Weights of a small GPT-style language model, trained from scratch on English Wikipedia: MLP 1728 ReGLU, 60.1M parameters.
Each number is 128 + 24 x the weight over its row's rms, rounded and kept within 0 to 255. Layers, rows and columns count from 0. Numbers have three digits each. The size before them is the row's rms in percent of the matrix's.

# layer 5 MLP gate, 1728x640, rms 0.0581, rows 979-1151, columns 560-639
098:198113142110131180107118129123127101088154131116138139120144097146121100101115122093161113130098143131117118103105143133117138125123091134145132142105087091153116179172137145177125171142150161124121117101103138122107122137084104155146101152
104:137147151147080165098129134130115107097120123139108115105125124171144149115094116123135113125156115138124119111139107133082129086135131112145136123163152147154106129119131127128133116122153123153131120100131164145145112121141099149135124150
095:104104155120141134101119180121119152115126119160129124126160121127113163193137132178162110080087139138134105101149163114165149124137107138153149172117140118139108084089167055136132139106176119166096102136204112100132072082144161117105118145
100:143144151106144154134163134127142136107138122132153143126126140163104137136100110127144089185103121119047142153152118117145125155140172105089104145133087133113139105090082140131143157143104105112129134131149152128159146130105121121152113158
107:114105143131163148128166117098150111097141113140147143155158133131135143097155131173125135167131169165164142170150142140121161080150085114111113101092121142146146152148088129138119129124114121112134130126120163134145095108109116131119141133
100:098083077175117144107100138121074141132141120113107141136131119140144099121104112127132115111136116135151136122127156127126118131113097089116127128138090137143117095119111160115171165132148126137123123138131120124110101160158107127124123140
100:177141145124090146128114116152080124125174159134137102119142139126112147102119125160146132116103161122143137117139122158119114129097097124159131169092103139146137114159078130119121173166137120103148121119137144137180186173124109122115133118
090:148113132083100094108145115090135074135125129107114126086112112128104136111127170101142088123100162139104144120171115173092108159104166169121149103138110130133130158142105132126163136143111134138127107142102095122114181091119112127178126100
098:154092125135096124129105149135112148136110133093162138165188144153131148133148112083114118100125140168141144113122142134143141084187127109126130095119095141137140117131117112104144167143140138105140081153135127080137122138182074082078095124
098:142142147122096171132145114136125140142097125111130140114154131095116129142149115096114129124102148105137130171105097075126164107100100101121055135107109116126131107130167133124136115150089142120131151066115084117125093133201090124100153140
099:125102143099108142163134101139128114147160132144129103082122112137141136133169123115145091135114119138154125172133140162163132169137115149094115112133107132077117127136148142098109150122142120138087138119128141097162108106109119133097111165
099:136131161115108130076112120113153137129100112124121158172115118164130105156091147153172163158138163119155137147159095188136105124172147141144141121178157108151120147134148133126088132152149146105129145124116124148136132166105100143155090150
107:124111108101104128110136114068109089091166176174155129112153127138136135140103128126159109100131129124090136144129112124117143142129136073107122127137182131049151159101138134154156138133117116148169114128133115124119111092137154132162119128
101:127089172124124176112157129140107115116112159089138148093157099130139138126110119118117102109147136140160137125116107158142141137158145094126149135145161143133088164147111088144086128126089146146115132145138101105137126105139118118162137127
107:154131156113111106105152123143145106137137125119122094119130109135130135125095146133111148086159105083098150095177132108167141129113132098147163154089093144114188105090136111132110149163111108148125105133110124166142115105091157095082160112
107:127103177092155094085146133109081096118155111128133145128128152107132172121131113169098134132125136141146099127115094128105141148130085083135145181087099080181104133132153101088119176122106079144159103159093137152080123114131105118080112151
103:133152097118099163179135106152111159108165149132164196133153105146150130148139130141114111117141171145164115165135120106148134138131116125129108124121155103110089131140149158119079110111146145080152094105141119125136116093168077117093130095
095:159084125088154157116093154084110162133129144087088095115121177154129129112107138116152092131156109126115162128146135129146108116148167105141106155124161089117146176100122102158100136078162110117114140140139101161166130085164130165081147110
097:134145101132125099166116117151130162142142105183119156163135145148100127167099173106154099122174137131094143102137132127087149104122108079136093124129124161122138141121136137118118139163133133122115112122136132126145103152149124117115152085
098:108083117103077109146163169120141080127128073146121109121147174145081153150116172105109157125113131106114118140143136090115134137092156149095132132118148178128105148163145141125161161164123128138084131135118121152128112150157101139150141145
103:110165147159115096119120082145110078112131138146105095124124145107143142141166196109159146149136109130152158146145066100122144095090132134103139169104141090095112120139096126104102084138162139135121123116123117139129118077104203117141097160
097:148121129135078173141136110157109126123135118099156172098152137144158128098137135096142152143094119153094131127162113110145098140121135106120122128116152110149099137121160143118104151074151131083185117100147086143153173169121106147124110170
100:113173142192144137111145169108126124195142160138158162130092108152119123151143096112138088137135136093131161149163139096148143138145091179100096136112132122119183113136119083131098142160090127114123142150133148103122153148093123146137131150
097:153148126113075152107193156155142121130096130134103124149117108152099160116116084102079150099091113131158131152201145156136153140126188117169168139125081126138149130143159111162123160143132138148129093136166168112128154145152128091111134129
099:169124151129094156132115121107132128130122159146105165115128117161113137144144120084134123087072120102132120118141131108095143134104131137145112117135110156119155122171124123147081146137135142129145146170111137104095173121108127101120184130
101:127113124121139142117111106113090150101116107121123102200113084133095149086125178091173161161151142165111152106139151103121091119113123111114138131135135116100137103110123105167087078107145113160155112149169118133129143132122110164129119142
095:133134133126145143122121183125159083147131136154129121173122122128125128163138120165139120167152137098133140140109123125108078137122113073145118164142137160135135139120130131140085137097117114102147123116119125141174179170111142124143126118
102:157159159134124134099144128151163125134126168155162121110152143126141136137114172121132152129130104151128143131133112155130104148092132119155068175127135146114057133113084123106120093130133126159136126105136107120094113173129114107101077134
110:168121090103126099173111111148114151121145114135131093091162155110128114102123090140114130141171062158138169092153147128136154141082134097145097122159141141108149110128095110164145107119106146127123131087133090119129132107131152113083126146
121:133148132124104138108144134098096133171139136154140138180103068139165125096162103180133127118046155144138140147103128160117090111119135144139126160150145118125152106114126150198131103158124135111127146140113113136152134134078132194171167136
098:092082124127081128144124074147135144114082107108122161114151134114195094110127176097122095101152168130125135112123074122135180144132129161159174102137128157157129125126147092093105125149098164141090161138121108182118140116155135131109102124
099:136092121164119141155110129181102151134161118109114086136112121166166091153118182134094097134124141131124136126147119133162136146116148119161129120138132136120133146162162153112097155145109131118153126159106146113097155134137141146101140090
097:153107138139155110134146156136110156113118065153112134113085122132161086147138154174122121135128136111163121082150130120176122113163137143143128164100139118099152136159146113122131140114143102128162085130107116177123095116156147147142136152
100:131084118105105126146106182109109168154114114098102163144148115069158134094095102136157119142127093135124167137118170153124162095118148098122178088147136103110117152124108116104079113161144166122119090124135155152082116169135165118097136133
101:153109122087104149117144138185161178116098098150124117117121147125120149114169144115114149132119126115169077118127132144133121123117113119159096119110123067112155092119130087089097122123158108131106113122136127146159127125130081153077132146
101:139124155131131105131113113100153160112160149091150117099145124134136177103116140088127113125133112166152102127144083124136077147110134171117125124138119143174146124118119162142114205106068158159094149112130108154165161126089129170134128107
106:134064112176110145153125127146122136112159120143135125119173124135088149110121109158135151120104130154122123193134126131108160140116069114134158107135164137144142119128151139113121138103122176071122132114124137126151163150136154122126169151
107:119083123154139160113148116114088142156113144122139112101151094128096160154134133102095123116158147108150142149160105139090141107120118123160114137101135109137102125122056117120144127155151129143121095139140115153122143123148134103069156099
104:110147116130143130119170136118136106115113124133087110116136139182118114105078104159116129149160159173189094142143137115147126100124074116118117141138142139091136124137144117204154137111155116148137130105171152107135116115140112088132117134
099:110139105102156132112104141144146152125088107158140127113123093138118129147108149123142102144122177146102116116096118139171082144115089134141167124098123133117133130135108107118138150114150151127103133151114130125110156110130115174149138114
096:193168130116143100121126080105155128131091140109152111138146128145149112146135076088100113146105126134113086120102159137144152102113091161094100101137117127083168114087120099111157088166124134157096122148162109102109133134138112142091113155
107:110134161103145117140139151164104092081151130154139149163151146112138115102118093089097150066144089132106127113122130089154115134138146153083088092103105123128147074125142149146184130117122151080124132125129148132127109115108129094157150120
102:141145138115129165135096131107182146092137138086097111100127150126134174121129168111136144132111141174163144124167102125088098138137108096162122130131099146165088114165142119154120116111134171140139125117141157120157128141118152110124156132
099:085110094114139165160131139138083144138100130139140086141162143120070157175140149127156093131120099153108124118124111065098061115105135117150156086119161135073149108168150107189101129146129081119120175130130176145104111168081143124147110097
105:097087120166130122151107144115165155123117122086144157141161135157131165162127134112147127133147084113108113138175105109050112087136121113163120127095146113129109166116137117148153126122131124136147153128154133103162117153142130150095131148
100:100130154133154092122109156161107098103088113117190121159114142141152108132146118139160115129120139116141141129119097139131101104149137138132088125105099123163150153129151134189089147122139139127154090174122120140140134160133138178117186119
090:093177137137134130133103120146104094122122124140100106114131127093125108158127148111134110182143125087133128121123099148134103153173147169177126122104138104119156107086173106114163126144138095118146121171127145131100133170177118110129110113
102:123139106123139153164170162117099137095084103101103109102153113142107131182088119153126130144143136104188150109114166135110137136162113101110139155121124117140163146135113152126116140113178124114122088155109112138159144130118156129111111136
101:134121144148127128107161111120123152150091145113085120127188164137133136120100098144145152142126155141125097146111101117109114109083116114119125096115125124117162107159162126104091181137153134098101100134165157116085105161106121182067109074
102:134131139143142147102113115112109121139105089088114142139151076138108088092121162099144141118124142151098115122159158130118119164064117120122140137122128129169132161173127129116111124121150134147159103187130152104130119125095103173144130128
110:143159100118139112133149125132121124128176157133100167156131115125109116101140138134149138112173119132117163124143133152145122136115133110118158131126186165120114128108145134120143157130177099100165118142099120151117131141124148140113131154
102:152087120161125136159176141147141119128105158143145105094146149133091130114126108146113116131152136160110127157130151109114100107119141119118115104128154167140108123142176039103105108113132152076112113153142132151063113172117130141154134148
109:160133138134134053145167082102144139119109149139173156123124111127101110119119150110149172116122121109154129120127158131157077174115114128158125090119119103163093075121099131101117115157171081083107129124139168110099151140150083117120125159
093:134162122155143176138164181121119143151147102146075120110167142140095111129110109180154124137093156144153116107130128133150106144122175119131130137100145139123134108165112121139110158138119160102124103162108163127077120165135145125157140076
103:103077115096075089150145128108088153130122121162120140179123124091107118118093134117088135118107114130132151138148127164145129071154145146149129130177147108171116136201104116152127124123146155105122130175107177106134129142073176139173111125
098:099102129128132130140148147109132150152113112120076155128115122113104147104152143098104087120115140130110155130158120120151136146163109168141119107117132124116182119115138189188105128183137151122186120094133127170112124138109082153144103094
098:145104095130127107111103111137119174117168150136129128123123111094121123169109118130171120122097131140126082125107118120134148123132111102120107165116112145138113176116154113169105108145128129108128124137128155147135148124128110160117151163
094:143088130144122126131129144114092151122096123103126143180133155124133156120117145132152153110118109162140093153161100101148155086147105165112135149098129069131141130152126131134114120144119123104111093140117152108108123117159136173123154138
099:169145104131101102115149107142116118156139159141121120157145100191069113133149149096113147177129128134120078121115150140117120159155104152135106136137123111121143135140165126144170126129107119107116133142105140130140132114136161069138151133
097:105095097160093121121091140144105151133147193117153160147125100118121157113116127150127109133181165125100131128119120119089075115112145158132138114138136111109152120103143126187094098134099131107119115120136141145112155166113105136139100151
106:094103149137105119158175128159138142138146109123099092175143107144112132109174121101084104145143174106132115110126134152120138181105131123107117122130133090105149151126128096084057148120126165083105070064150112152124139148122119113107132128
096:144111106109111114147157119086123153121104111120102128179120127108151119114131156096165116134146102106110096113175118123154130129137151112103096134110138145165090146124193125142150124084138094130144109156146127155111145090115080101110157134
102:130144098075137123039153128143140109120120129126156106160103142117115151139101144098138121083129109143142137158127099159147125138119102195164122171138118127119117172137136124108133140120117138105148118152176167070108102138170109086108117086
101:132137128126138122109125130109132130141182085123158167138139091134115109098164100116132082119148080101139112170115135107136128090130111133121147102135139176094129143108124062164135109143140137152131133126116152129142134088096109131089138141
099:112163135126122137130147101161152110124178091136147177118095128094127181133159174096127128110164128133072112115162145165115131105072123126122149141175114151089130141092156161147120130152112178135121104169145170151145137154152081129097128167
103:141104140129134097128137115142128113080138148142144168143172148111136165141129139113129108120102093120118165114123172189112094144142155126110127153128117144096173128097134135128117154158122133099101130147102129122122100103139179132158112110
101:178100125134121131082125163108088079128127101105145121130098092112164127141114125193107131104162134090186123104140132110102131128156089156126142118121146118138139125139110159100116132086146178123150102129080127111148134120126097102166111121
105:168127144124077112136158133137104121123152092137090119153108114136126113126052125134112091104123121122150123170138126116158146143147124118145065080128137124106127144164148090131138108115139154098124140146121082155124117147147178157127106143
098:110133152133138101163113111124142111159160137162120145110086135098147134120180124169103102093115103134133120098113147109138151130139136117092102150146179125124175104154119078118130129151101157113143171106086146115161161139116153148146105133
107:146109087098103145115119117079155155162142114125128139090112141114165152161145149122100135094146136146120101114097132120117128094160129101148116152113133075106143125153130132156127113118145181137137175110134114140119117128089115104125107159
095:141160130128146166124083116140160133158165110099158139144136107126151068084118125095132125110123137123139102139131120066146142092128112169192105094122129152139100108177156138119123167118151142116127125139124089139108132158188098114081125144
099:166128122107106103122103144104132179087125171144123143092175157105142123123138140124121137104108129116102122132141125132120104143165141123136168122131099128123153130129129144158126117133097125127113102090139166129116135129096110100107129155
100:124116093120140093169153124159118080079135096169170150125136110094113132140152156117135144138132126186167141150176109115158123115128130101169092162135103145122109175123087165148151114130128101145131144127138153139120095110184089124117138127
099:119118116134074162139135168108143119147103148127102146149181124114109122107140132058115100082119154088115163109128148154107127145119135146116122137095140139136147120168104143147132121129120130103177115151093081106193122105184134154090133109
098:093141178102104066086165088156135164126163094128129092110126075164149140130119111136117138098104120112137128138142170121114109151120094089113099138141181154118112122154126145117138117124083125074150092162176125127144168108156120113137131140
098:132141111124150077118120087157125141132143161139127162170133143140181112119092126142124139134119154159197154135154172164156139122170144109127119126083148138101120140161125141116110098150138155134125108174139122156109167118126170133134131146
102:102116124115106147123143127126144100131089076105183155098171123101083093152151122127153098104127129116125126161125136142130117117133088115156180122112094169140130146082123068158138136179136116113129136146137115112173140108179174157150152148
089:132113156153109094117073158130120086083095123099122078147106135120120160142116128127112141109132145137111151094137180136134120120111139146098131151154140084125142098145152113176154148187101130062126161090160112157132145149126166111127105143
096:150098111156116133095139175125144117156131145086111154108125184104125098142129083112124133150179138109110142141124176132110107094118104122099126128104122095107154137121172135112129130093102128130138161099120144096090123106094163090121167111
104:105135117178087135154128105166125110136159126138136107148122135136144161080107131124091122088141160144172154117106136125130083077141131123135143121110118093098145130133110124089142099155130141103146136121147166103126095118111125113154144150
095:143113149121146110163145085117136125119157095160118135164120123105099129114141136152117083103129113169093089153166099153187145146088136100124128123159101110085108130111150142083132107122097135125079141179128130121156133133083139126098125120
102:122127151139134151149119118124169145169090124133119102151112148121180146159109118132101127145125115122105182144143126091141124106102116125177120136090132094131137120113127119186164131122141077107139117134153107113127130184131119112129133132
097:133128113153151132179133081128129128145108091136147161148147118155137143066130161149114146130126149146129121127131167126152123161132116121134134159127101166101144182061142104107113133120092116114143137118138161105141115104135149122100108118
105:119122156169111133127121102110153143156153121100136123107147185112142152120143108133173127143121108096154107133136122113134118133151105145155154111158128158127149122119137143106117096122110115118138080111122145116122166109087148091119169161
102:187095129128180152087139115132117171124135134139128125131160155137114098173133116135158119140130093104131133116155119142130146123132118136120125141160160124115160147133099141091137150131210126110116129132116113149134099109163126121120145125
095:093157117146127124150145090111155110145160147150139091115164109097119140138134114132120132135126118151105171116138099099111124124115120115124121168122130123140121166129115126168123134113159128178163137107134116135114105113145143162157125094
101:149131136146108104147095107138104095157108141133119094137148118119099092146153163135097113122157100137132149072137106119154125141132117102138131118112125173120126129147107140176168106082138177086129150113101129122120112098099154134126140139
103:113154122127140086141133141156114117145139128183162109091107149107135161126114109168131157104084150121103118119165110123137102140112108116146200145118151136144132119150145128151145125107096150131073139173170117155126132113156130135149146133
097:126146123133104127131098138162143113129153094143133175098166127134100116108130084133122127186116128121120135131141129151163135111141140138126143120177127108129150117146114116157114156125143171110152142129116187147117145115084108132153124141
097:185125091123120126089118117161129162160151155122126152137193078128146152103140157132162156139118151100100094123122106069128142131130142110099115122102172168096093084139110150096168129095116126094144124175123160117153169095096106140169156092
099:097139171126132100145168103122157106148094145129060133129073154114092104128175107071132077126112150114164126125105103110120118138154154113154150118160105120128169117100109096186115099123124086153132136118119142125173135120162113178152144146
097:127136159123137118115151166116089146125150153170145095165120111113145126126147141134164131099138165105138163156134079097151146126146144062089106131177146109109138136105117110138135127133100096080113176128162127114139099144135139136198123098
097:115140147087120147130146150138097130114087107112136138130116065130122144131099141133077121135135132091113135147122150160139126139118131111089151124117164124090147141148107170153129121124124142148133167113138113139170128136171045103142150124
098:118187106154134128145189159097200108126154156132121138109144147145104165142169157146075106166183150123132103118122088104120113153172084127112113158091120145131132150110117132124156112124125142085130156103116116079115098162127090164163111114
101:169123102142191128164133147156086109138139113184142156134165181143102163119111103121164146107139119137134138112143154146129136105087157136118128147150138170107098170167149114127119174160097107129146136166150122104112148108119144108120166120
103:085087113069098112112131166125147149159151155161146127083124138140066140126136170141113193104098060137151147127123173148119127144098128145131157115114091168112150160149097147106139087156143124134125167132167111157094107176125116125138177140
100:126108133175127126138112129133149178136121116135144104131097089194122135115137120155129144154121176107082109096148064159089126124107123137146083100146174133084100160112085116146130124139128161136147139105150101120103157098118134123153096130
103:129141105132169144179136146095093126150122149097108098116132142136110117142115120142130089124155136095127173104143129161116116165098146133083086107120153144135120101089155095143158088139095127109104126117121124142142139148092074106109130102
099:120119137079116124091112114121130123129156138169084136135136153139083146131104131134154097115106115144148133125152134117115073147106154125155127127092121130148147174117149111136149177118102114123115115148107107143175153161088130132162116094
102:127107138120096142134149138147135124106178142116173136088140089110094127138154112105133119119102168162076119143152171134073111095118099112118159131126124114118128143126152109159105143109135153080131105114131135159124117109107145114152148162
098:134174126122128141110128142160122100164150108130142127106149174115096116122119124105112182090120123147098112121109162094158135126163121143116120122119172106159112133123099116149096163168159125122114147131137120162130111111129182133110140112
099:117159130127097142148114110141147100149104123136163132121118160119132107110140097148135152157149095121132106117130132113105131108146107144099130111103122152118141100143103114177179114178153118128150117155143130123131108121164133092125096119
102:123099088080155091112111156193143103164124121139101087149160142149158136100167133169121135135125132138158158116139136171130129072131147114147151126111134131136128164157131126145136119130074101099150098154121119148117147135094171148114120122
102:120105121134086092116087150142120142114137121130177151107152114110150077132125152122173122145159122175086089123128174136127143099121146136117137113126117141158117151114114111108123153146124129119121123112156159151078173130152152174122140131
105:115089133147096109134153088125129111130095201085099125137134108125094129141149082130120127119110101133129131122137094118131129139111135141141124117158124132114155130164129104101127133139136107150151125104159095124150143171109097109131112111
091:099102166147130130104170127149110116118121180111105160068123152136144141144140121098102115078178096151127145148116176156108149096156103131123111122108101146134149121112119154085106122177171149123189139102092169135132155103117117132085117080
101:130108158121089083118107123136098118071104123149133120182114120139106134084111123127127187154147150124125138116171128106106122170160137133122153089117172130147144142145147126147133149132143168119121102101135095128109106168113144116134142102
096:138144141146106110142114144116175123122102141112111085106134150129128141078139112135114130139144132114074089157118119130123116109097105116126149145149133160134135091143123139116118140138154110107124142156144103154181171110147130112122147112
098:115143077087125138147137142087114162202136155094120154114136139129114103094142153133096137145104158105126168123088145161113157169122145127062125098107132171135112155117089123169072160134138138092116146107106112103111092157107077129122087130
101:133171130098134138155163113140133112120098101153134117096129120051120136160121168103150175110108164097127152134119151129113095153119115114129115141124139119129131116111162090145087166138136114126133141117088123158079153121125127101120099127
110:163126148105153162163148114133094131171129105113092155092154146151115130118138101140167131130102113123101117101140178121148115147144145121125112121093153117120118127110143130133156121133112146064106097144131132120150115134137127129146141128
086:155111153142145119137083152124113152127105123135117095122118170107134121140108130150101110153183138128158132126130131136143145119106121165112164136135160139162143093154126066117128142120084133181083153135081165088132103136112128102141119130
096:124056150127137129139131153076166135147181097162129127156112100171116145125123130128130125135096131173188153174103130137157091104134147138118114147138133120112160128124141155162123129093139150154126091112173126133162088106093066151139139140
090:142070120168076195135135119164108123183128137099169078120184126151118096158154164080125108092128096128183163178127119186150118139158118085130097132141143126126108125116148130156127120145158116123075129109113167136138128138133134160114094076
106:164127145122146106143138146135095131132142142132164123120115093141110139129112160159115129130136127132185107098079107141122161118163112153153142149111103106063102141132120094110114112141123108180141127128153099107120135099115148124082117132
100:085115131171153147120114113096135124160121130119089133132137113170069170072115118104153106084123174138152094125176158104070132135125134145154111106098117109108109128138130042110076097120125149177103170156169127090137123101118124135145123141
095:084125133111140158086141164163139146127134129157091115101084117129150098165089149136139151114124128131139138119108096135113140160167164130191137159167120172081110159149133098150099098130154096131105142146142124138128120111099082148162145072
100:120087101136118116161141155097143101130114114154116135109138139122109130160109131141150138148130134169108151146132112092109121147118112128087150119109177163140132121118109135128144165108111143088073120154105108128145100093132121148069146158
107:126149167114107135122088105170099115162094116130094089128134066111148098130155091144126109099113162111153137097168132150124130128131146135142116135124138096150168139125124119150111116127169150121090128171127123121115155132121133165136141138
104:142137138126103139142161097134102144093136064164102134109128185135145165164137130102136142151080117169125118128097127087131157161172120126124149114096096133077115083125126079094130133138159138158121127116090131150120148102116127139131146140
097:107120092135127089093145148133120098127119120131089139122106118103115109102129117139119148103098137169149112131150124091118110139169119153126114098111115184150138139103115148122145127130115124108149109132108137110152143164146183112131154124
101:151114065158100160120150140127084136125086152113133092139111101103101121093086098101123103103147100129092130105131140160163121139122122095076163128088117187092154074103148107118136112171140125145106120104174155104098130112107152133123119112
100:122149128104110152143069146100107147184110162146105115100147151108181129109168081125151101117121130161132132149131172110131140100131140144099135111138114160119151106144133109095126146133120144140109135176112120156128098139110116146145141140
102:119127084068074107163095137131165158099110148153138135145097165130160127123143088123168120066126120136099118144119133133121141131102102127119113111150085090104134113143109103108124128129116117117175116134130145126102071146117127140094060116
099:128180113158147102121130128100180123141075125124156118161111113128103144131144151158151127115150139130149097140128089107175127139116142097105077093178189126133101079109132116118087109133140150133135137170157113072115106086126134115151131099
091:117121136101162126149133132120148133172133109110116170141131098119101147106154141107112143134114134108090120150108075107152112102147148131148103128129127094093136099131160112090137144139098134109174100123091179102112109147112112130155149125
098:134164136103131096090136112114134170122105132167124113118162152104127152127068098099143110142148117129134129149145143132124080108144087145133118111124121168134110131134072134145124120138093170129118132177127127124126108143110137162127118178
092:153128142113151156084122142118085154109109131151121059131129114123147141111144135127135116143163114133137147101100131170163118119140099137157131135097124071103085084107134155119081120134113071138160101098088124171105113136173170174152109140
104:110125113107162125125097149127175097127171187103131112148116138137142076111126128167114130121120136146119110120134127128156127113173105144152101129150076147130151139091150105156153109128154111125167103137108125126136131152091194147120073108
099:114158137137107155127150159131100112118147127126176095124142160157138134136145133107153110153115134150108134111154175134110120132174138157120134118104091067131103150107103105131120175125098174142094104109126154132115154141129134147083110145
095:128148190112081138110136134117140152147111156131064101118130154143162096120094115148190121124128137123140092128112148133127137113131126088148099152093126158117123154141105073187092119178174157155125197161067131101156121135120121129113135124
092:157130140118110102115130116162154083166130102115127157182102152188128144138135128104121170140121142158100136133116096143107127126146130173137125096127125101125088172119150089090099139082163134153152134085138106126136152166116175119109106132
098:136122097144145132139164169119101132147137139154123167112129127094134127116157142106149111103147156157117140116155144120142155136054116133116131160134110147122146097130143103127129137139131129118135120080150158105120157082109117100140138155
099:130101110091159145128138155143120118126106146147210160127175123146096093122105109147128106148048161146122098145126148109078161114142132154147118142095112114136107095137170113118105146149130127073127121129129146114154135118143092164116124121
098:164100128113100151178153105150098135151141163093180139123147138153100134128098088097135111139140097112126148151149113113125134131143128191148107108153180110117120129133069142154145100140060128152103126135136157145119124086126131126128098097
100:157120092113119144153135088131111144121144140113114204158107109127078117125140150155135176127097124163127148115108114142164154161142149141121153161111121103123148112139114113178130133126107152145128091143117133121159151138124119148078137177
094:104086133112145122090096104144150176169122120115135164132140150158121142137111127137137150095144116102110120168096178140136145105118095103161062108150142139129099166137116109078122121096137161136126115107160132146152178087135105138124150123
099:124161089159154123130133102143110131133174116110143102140125113102127144121123084131132130168135126124139144112115109146120194100136169166101093094135095116139109138140105130089142156152110151086117142071074104143188146133119140130104133128
102:138099125108158117135166146111091162132113142143115101091146147144120103140164129094178112146134155133129125158092125114104113135113173106111147123136139128079106145112147131125099133128111093126103111137104123131100116153141117105124141125
094:113135158128142126136122141098133098110130128099094184121146127146112112094125148147172091130122120120162132145148094119172167173147111135139132160071118141116125151110156150110125142128152095175137116131139176142128099123126163130127125142
102:161116143154120162147117113073149143139195161073093153075125088115161115130101121121188129113127119159127121133103124134129116136181123102142109126127124151157155164124148116157131115108159136102121145113114100148174120164134090121182108132
107:146130161127164137129111095106196132135142122104155110102117130112159131162133135149111139137115139137074117129128111128165095123180155147046134111112147124068130140145156112116104099150092138160082127075149149116151103152137116125138127075
099:131124146153119119116103131143088193123111169126144070132125102121131094168128146162116097123151131149142122134133125150158125130102132105108135141059131125145151140114121129133147087119173099094094138158140088100131138096154112117148126154
102:056121131085167189106107129133145116077123116128097121109150105093098089109124106149159119162146153147128137132158126118128093127147136127096079136115133126119114169147165119120136123121106145118125107132152122140108129140152096110132153147
100:116106124175129119109133139135134115112103110132086158144165210138101112128166124153122099129109168123137168107139149163163134124128129116148169131136127100083159102127098128092110110114088134166119078082114121155147137135140147124077114121
096:161124111096108106127122145149108141141145113136123119151143154111086146100129122142105096138161162139132148156137152105123126071139135142151109121154111147118117109162138127194131152118132158069108098170151096111118131150184107115118117164
104:144111183130098141099101097087119138100108141137155160121137135114139142126108160137128130176110142100167102131118096134144123172116156107148130145144147135144139115147128103145097170121151097172108131125124160120146130098110140131138140145
100:115152123096165105116145093123126141157120137153144122143146142159154114044142188117111120136093127091134138122128182115167114165139137083150104144108137145160121117153107099131101144107123146094119121103101099139154130146125091065137138113
103:128143162121186145106106145141175138136094107132121124121084118150123122132124100134103107167115145105163140103152107118120156142100129136117148118108133134146130083116140089133133128157137089122124120103116114128104141154118142148114143141
101:146114137112072088156089191143152074097138125173094158107108140130158119143116125129121088083114169136151123086152148108144106152164131113143163124135084143138146108141116137114125141139124122137110127079097118199148135144123153075113144081
101:146073109130131125147132152123089185116136118134116143131138137124106113152146130122141128152120122111184126148156113147138131140140147141134123130158163148107135168131078125141105163147172108118093143141198087138150136143136103112120179172
096:115150133153162114126090129115120131132151133117129182155121118103158149127122145127087129172075096139184137142111127165146125145141059149120119178129118156104091155101105084137119106117108137148131098122196136143155079161132104092093137146
101:143158128138095139141154135133169150139083136129124137111127142128119148131130165126140099136088200141128100132130140119133160125170144107131131129098133112100091115121129128133141156155110098125093154175115171127116174123126088123108137114
104:103158121125101112133181144110129132133161119134135140097169079146168087159111172094157123089080142138114144126170185133149151099122140109120173109162161136120107114126125128152128157167140101107120145140123155084126128121099151098110139171
100:132131111131122181093160156104154132114085122126120163143143140161111145130119065136119128158112111141113148165093121100133111152129149175127100136105126116122166139146114109105144142137118120130168133148107132188166150139146151098118113150
103:095160131122104178132149101090127116126150130102118109118140121163117117160111139151116105102131138113136113096162138170141153131143106133187172148141119137167102152129135125104151120150108179114093079127116135135124104155103125096119104116
101:120151077180116112152121129091091099132103141112134129140078110137111121131142102141115102095112132123158173128097145108165139142102117184127108130122130117158152103156119118113126131153085100111111137121101133142142117152080131122109121108
095:147147107138134131139137136124140093111144131133163070166144144085152131124131112122124128109134140145129115120140109151077113122133132147126125121152132116123164160144131127120148080106122150102123125091115131122151133111127118104137140168
096:180110106129155102111107120133132142156168087093157127111107088089139106136127135103101123119146153072179140150128087137136149103102132090145098111147165111124117093114135100169104121189139094069133167091138125142122098147130109118125109165
093:135142146118113123122132100162170116138160124129149126066111090135179124113128121125131127162141093151125122128139075118115112131083145122104158137110137088135112107168156127123131119137103091077065173104101135150126112143107146106118132144
096:115169108137100142107121144130090139116130142119126157099134167123133080136076148128143119139137150134129158115150153175178098126121176170120125073126197123121120117101067095136156138137111123129135092126161107124145102115132122108137097131
100:109134123147174087147110138061089103103126109145140124195143163161140092125117140141184092158102117153134122105111103188121166130123120125138173143149132136107140115139087102128100106160154149125114138099112126172134149161108177152111091132
104:118135160117122134145138150124133175096140132116181137129133077164131121135111119166118123107142151151111087083103116107106112121155179099118143110139139170079144150083130134145137154144125135096137094132168120126106129159107127128184113115
106:154120095106164128124179168151092145161121139161147118132105157128145138127110114099117133102141146146166125155138126146105108106138124069122096119121164126094130152124131131148091085102076129101134161120148133097092117141130137174112148160
109:110150115137135131161130159150107158114092124122135137107141091162118074093105167111123154205118148153121108128145143126125097101147141115093142123142116126104094116122119094101130095197105151118138176140096080144102133117117124144133098130
098:095120107150151128121121166114131146136113096120064102122123130128151145128042164130124133150123144183147137113153167081086155121096114152126131104092082122139168166138130097144106103135117134121151115139133132144128115101130143111145106140
099:109104137110121163121108098117140095108123142113109159129184111138153222111142093157144096132090107127090114114158141084109196124127119113132099126121137099110113150157098174124144103131113123156088129097104096136131136184168101180132156111
100:108152129134151132133149111096158104124126160138145125129103119143131152106132126115156136114166142139155114183139121122098113102163086124139100141093124131137123102156163131133142157114125168107142150110173129123164139146106107069133139146
100:153110137108138101100168143163150137165118152136160088132078147146111086122100118112153124111141111100140151123148140153152108097144136132093166211107165134127127107113063119128134110119141112114114122118130145110146093141129124095116093173
106:097113126096128111142112136137131146132136127104130118121156104121109118149129130114141111113149137093135140149123093157132091117138108080120130116145089127154157135120089130131147139154112120094076172111129140110071111079128080142134134143
096:098145135142152154127126100114127129108155121135093113132146110139176123088096136119154147123156120148091123131136152116127146140119118100140138131134130112144138125120110104179108130082137126102163083152122139151116107165138139125153124121
105:165112109132185125134143101101139123125113148090158113127132149105113163163115129135142143144113129129136133091090161143177156140130085133039098152159128125170146151151137144109126133100103097129150109112118108129149118135128146120115152105
098:108152137081128142086095159142136116113124127094102114078139136148148134127139159089156163122096135162104114121109137128119135105113161131148113134141136138125165171103074118144116148111152084170117197143135111130147105125167122124139164136